Each number is 128 + 32 x the weight over its row's rms, rounded and kept within 0 to 255. Layers, rows and columns count from 0. The size above them is the row's rms in percent of the matrix's.

# layer 5 MLP down (transposed), 320x128, rms 0.0629, rows 308-319, columns 0-63
size [100  98  93  99  95  98 106 101 101 102  93 103]
[[183 141 111  93 139 147 150  85 132  97 101 106 174 140 125 109 120 120 122 139 120 134  69 169 155 105 162 129 102 133 176 135  92 101 156 142 141 149 177  68 166 111  90 147 134 101  69 146  82 174 128  89 153 102 110 199 114 136 105 183 131 146 160 116]
 [184  96 124 115 106 106  58 128 105 116 150  84 133  96 132 103 164  89 135  95  83 133 123 119 166 150 218  91 162 112 117 125 152 194 171 126 141 128 117  95 144 143  89 106 137 151 121 134 127 141 103 121 162  96 208 111  88  88 151 124 129  70 153 100]
 [132 147 152 139  72 160 139 172 104 179 115 190 116 136 141  54  84 184 180  62 125 198  79 105 144 110 121 115 142  81 148 115 118 131 136 222  66 193 114 161 110 182 139 136 132 121 171  85 142 117 122 143 165 124 113 124 146  80  71 127 117  68 152  48]
 [113 140 114 148 186 191 110  88  86 109 122 131 188 108 152 156 173 130 155  78 167 110 148  99 112 116 102 138 118  95 134 145 150 126 139 103 107 116 156 131 135 101 112 192 137 129 134 120 169  96 133 133 108 155 108 169  83  93 128 118 184 154 142 119]
 [156 128 158 111 131 154 131 142 118 160 124 136 124 106 180 139 137 171  86 197 151 151  66 165 158 194 147 120 152 119 170 102 158  78 163 134  80 105 164  97 113 131 130 120  93  89 131 168  90 124 185 110 131 135 163  95  26 103 159 168 172  79 153 151]
 [ 92  65 115  93 108  87 176  73 116 166 116 102 158 134 142 151 129 101 109 135 127 178  96 129 102 171 112 110 136 166  97 121 140 149 117 150 134 126 181  96 168 189 112 130 125 184 183 124 132  97 134 169 151 107 122 176 146 156  64 173  89 111 116 198]
 [108 115 145  74 131 110 155 160 113 129 154 145 106 124 124 110 112 148 113 143 157 130 103 113 120 104 160 115 160 126 157  65 111  88  63 140 134  76 157 109 146 190 110 127  82 140 105 145 109 110  76  82 186 116 162 167  98 145  51 143 155 124  94  88]
 [162 144 136 164 125  55 120 120 157 121 181 153 119 125 114 169  78 164  73  79 134 144 119 124 105 162 141 118 117 169 113 144 154 110 135 119  63  99 106 140 148 104 107  96 159 120 107 109 116 154 116 128 168 141 131 101 141 115 115  88 124 127  89 160]
 [189 134  77 148 122 152 114 120 121 114 109 149 145  57 118  67 139 125 113 118 126 133 114  95 144 154 148 132 129 102 109 142  72 105 187 108 122 146 150  78 173 116 147 155  72  95 146 153 169 111 205  93 188 146 166 133  99 164  81 109 163 105 154  65]
 [133 156 160 127 101 160 175 173 138 158  85  97 152  95 133 191 107 160 181 176  93 158 138 106 138 126 153  67 130 129 137 185 115 117  37 121 158 120  96 168 152  92 183 157 104 180 149 112  87  93 106  99 115 140 184 150 112 128 189 144 166 143 165 131]
 [131 171 130 141  74 116 101 140 152 119 137 113 156 116 101 160 103 143  97 152 159 104 133 149  50 124 149 129 126 112  87 166  87 119 171 141 161 164 153  65 102 130 166  70  80 140 127 165 120 104  94 144  96 157  99 151  90 141 130 155 179  67 124 110]
 [114 166 126 162 148 131 176  97 134 130 135 139 144 107  92 114  85  99  91 139 162  82 127 102 101 119 120 140 115  58 140 109 109 127  37 150 128  99 138  98 181 141 113 138 128 161 128 128 199 120 133 117 130 148 125  84 139 166  80 173  77 115 142 150]]
# layer 5 MLP gate, 320x128, rms 0.112, rows 309-319, columns 0-63
size [ 98  98  98  92  95 109  96 106 103  89 101]
[[ 82 191 182 135 112 126 151 126 134 129 104 133 122 116 149 153  62 124 126 185 106  58 148 181  99  87  83 127 132 101 142 161 149  98  69 154 127 165 162 117 133 115  71 145 102  86 143 150 104 137 137 103 182 193 129 174 130 174 123 161 120 120 154 123]
 [122  85  85 116 153 169  76 134 144 130 107 100 141  91 129 130  86 128 111 179 123 146  95 123 117 111 134 126 198 146 128 135 130  35 121 110 152 100 111 168 169 125 144 133 102 103 134 151 140 139  79 125 172 157 100 101 133 128 143 164 230 126 119 104]
 [179 150 171 169 118 140 126  97 138  76  58 133 101 172 140  86 144 140 139 150 151  75  60  85 107 178 136 138 119 107 140 182 155  81 107 149 103  50 159 119 158 182  71 127 115 123 119 173  99 155 134 121  99 124  77 125 126 151 121  70 129 131 153 123]
 [121 154 136 111 125 175 103 142  89 168  31  78 193 171 123  85 136 105 126 126  87 110 159 111 121 119 105 167 129  90 125 205 116 115  84 154  94 102 122 125 122 151 162 176 113 126 155 123 134 150  97  84 131 164 131 156 113 174  77 112 127  88 211 108]
 [132  93 182 199 128 175 107 148 157 152 136 121 105 201  93  55 112 191 114 116 126 132 107 125 177 122 151  92 124 193 129 142 103 133 144 162 119  93 102 129  82  95 140 103 136 104 156 104  63 119  90 118  81  93 117 120 127 137 132 117 112  94 157 104]
 [172  95 140  72 150 148 129 116 168 114 112 141 136 129 163 119 101 153 133 133 160 109 109 204 114 119 113 138 129  61 143 124  67 155 131  84 118 149 134 188 224 170 133 168 139 193 152 122 107 123 117 144 111 132 130 129  81 117 155 101 124  80  91 163]
 [147 173  77 144  44 157 188 145  89 145  97  84 165 118 169 122 144 134 137 152 127 174 146  67 148 143 124 123 108  82  93  74 114 153 104 146 148  73 103 150  93 191 176 107 149 157 138 127 130 134 126  98 138  85 160 124 140 139 137 170 163  92 150 112]
 [186 101 169 145 163  85  92 181  91 113 161 116 122 199 174 112 125 113 139 183  96 140  54  86 110  98 134 156 132 149  74  63 102 156  69 169  33 136 153  78 145 135  96 143 131 104 136 127 147 138 144 134 123  89 157 146 149 128 139 114 151 100 168  92]
 [130  56 100 132  98 137 120 174 118 138 121 164 138 153 114 115 128 166 143 136 140 116 147 106 145 164 148 132 153 119 147 116  73 150 102 139  96 188 124 111 125 133 125  84  92 159 179  80  99  62 134 103 106 160 135  98 195 162 120 151 129 106 116 159]
 [127 115  92 118 153 143 110 130 151 106 120 157 110  48 114 115  69 110  99 117 164  57  67 170 140 117 118 132 114  91 132 153  71 130 105 129 117 140  89 139 101 136 170  94 128 184 113 121 152 149  98 106 115 103 122 118 150 123 190 139 165 144  81 125]
 [116 141 170 102  30 205 148 102 125 219 128 156 176 141 125 161 114 216 177 173  93 136 126  82 115  66 134 123 151 131 135 149 162 134  94 143 103 109 148  86 147 142 127 146  86 161 125 114 130 106 166 152 124  93  85 134 130 120  95 113 157 151 148 157]]
# layer 5 MLP up, 320x128, rms 0.108, rows 309-319, columns 0-63
size [ 93  94  98  91  93  95 108 103  95  93 101]
[[107 178 169 187 175 155 104 206 179 100 130 128 139 125 131 124  52 186 144 169 130 133 147 145 151  90 122 161 118 142 115 104 120 141  89 124 162 114 129 165 108 114 145 165 103 153 112 129 111 150 164 148 207 107 146 125 114 151 163 138 139 140 100 151]
 [100 153 115 110 110 153 161  96 131 105 104  90 184  88 123 213  91 174 125 147 172  96 137 140  79 182 167 101 140 164  87 114 154 156 151 106 101 103  64 132 173 123 109 109 127 130 145 119 121 144 181 157 140  85 119 112 158 156 108  71  79 101 189  94]
 [162 140 134 152 107 163 180 164  99 129 136  98 129 130  83 162 118  67 186 117  93 118 113  70 145 104 148 145 136 103 119 129 134  69 168 124  25 125 114 126  72 203 130 144 104 180 100 114 127 135 131 148  94 180 113 145 114 150 104 125 143 185 100 178]
 [170  98 115 166 107 112 139 177 116  61 164 164 146 139 162 138 127 103 112 129 131  90  87 112 128 106  83 144 167 165 177 104 113 138 108 102 169  97 141 162 110 190 110  94  86 124 196 137 105  87 166 117 110 116 143  83 102 119  89 150 121 198 115  71]
 [ 97 130 135 117 164  67 121 178  81 177 132 123 146 119 117 178 136 105 126  91 155 153  98  95 160  88 132 140 104 139 131 110 153 100 110 184 132 105 150 106 170 150 138 124  90 131 133 130 116 117 137  87 137 147 153 118 120 125 121 170 127 128  97 124]
 [114 144 100 116 123  88 121 154 105 116 127  94 194 166 110 120 170 153 159 163 149 191 129 141 146 138 174 121 104 187 213 127 188 135 110 127  64 180 148 146 137 163 125 119 160  80 150 169 132 123  98  85 123 114 136 149  96 124 129 161 141 138 161 159]
 [135 203  89 133 152 153 133 188  79 125  40 135 124 125 106  95 164 128 136 153 122 133 133 123  99  84 107 117 146 176 148  82  93 172 184 109 124 102  77 220 140 167 128 104 147 123  92 141  74 122 163 167  84 125 134 127  92 145 124 184 144 131 100  73]
 [176 155 136  97 103 137 130 117  75 106 169  89 125 180 155 100 112  55 121 160 163 126 157  67 159  80 185 128  94 125 115 120 113 151 148 119 133  40 153 121 137 127 115 126 138 196 140 164 138  95 134 125 157 132 134  92  74 133 122 154 152 156 150 135]
 [129 130 158  81 203 146 110 148 128  85 125 139 167 119 105 196 141 139  80 130 156 118  88 181  78  94 197  89 107 146 139 113 177  73 139  93 133  66 153 154 143 124 101 123 130  98  74 145 125 130 185  83 159  64 133 201 131 152 178 145 165 143 141 131]
 [166  94  90  76 150 141  84 161 112 118 128  86 119 158  91 121 149 156 137 171 115 118 104  71 140 150 160 117  77 145 143  88 149 101  43 167 141 109 180 160 116 148 177 140 102 123 158 166 157 112 115 166 137 136 197 129 128 122 106 109 106 174 137 115]
 [143  64 147 138 144 153 174  65  72  79 192 139 105 127 164 106  67 182 100 150 146  92 189 126 126 156 137 130 155 129 128 110 100 139 173 114 135 134 107 136 120 113 154 144 110  96  80 177 167  71 112 148  94  65 188 109  92  72 120 161 133 138 139 143]]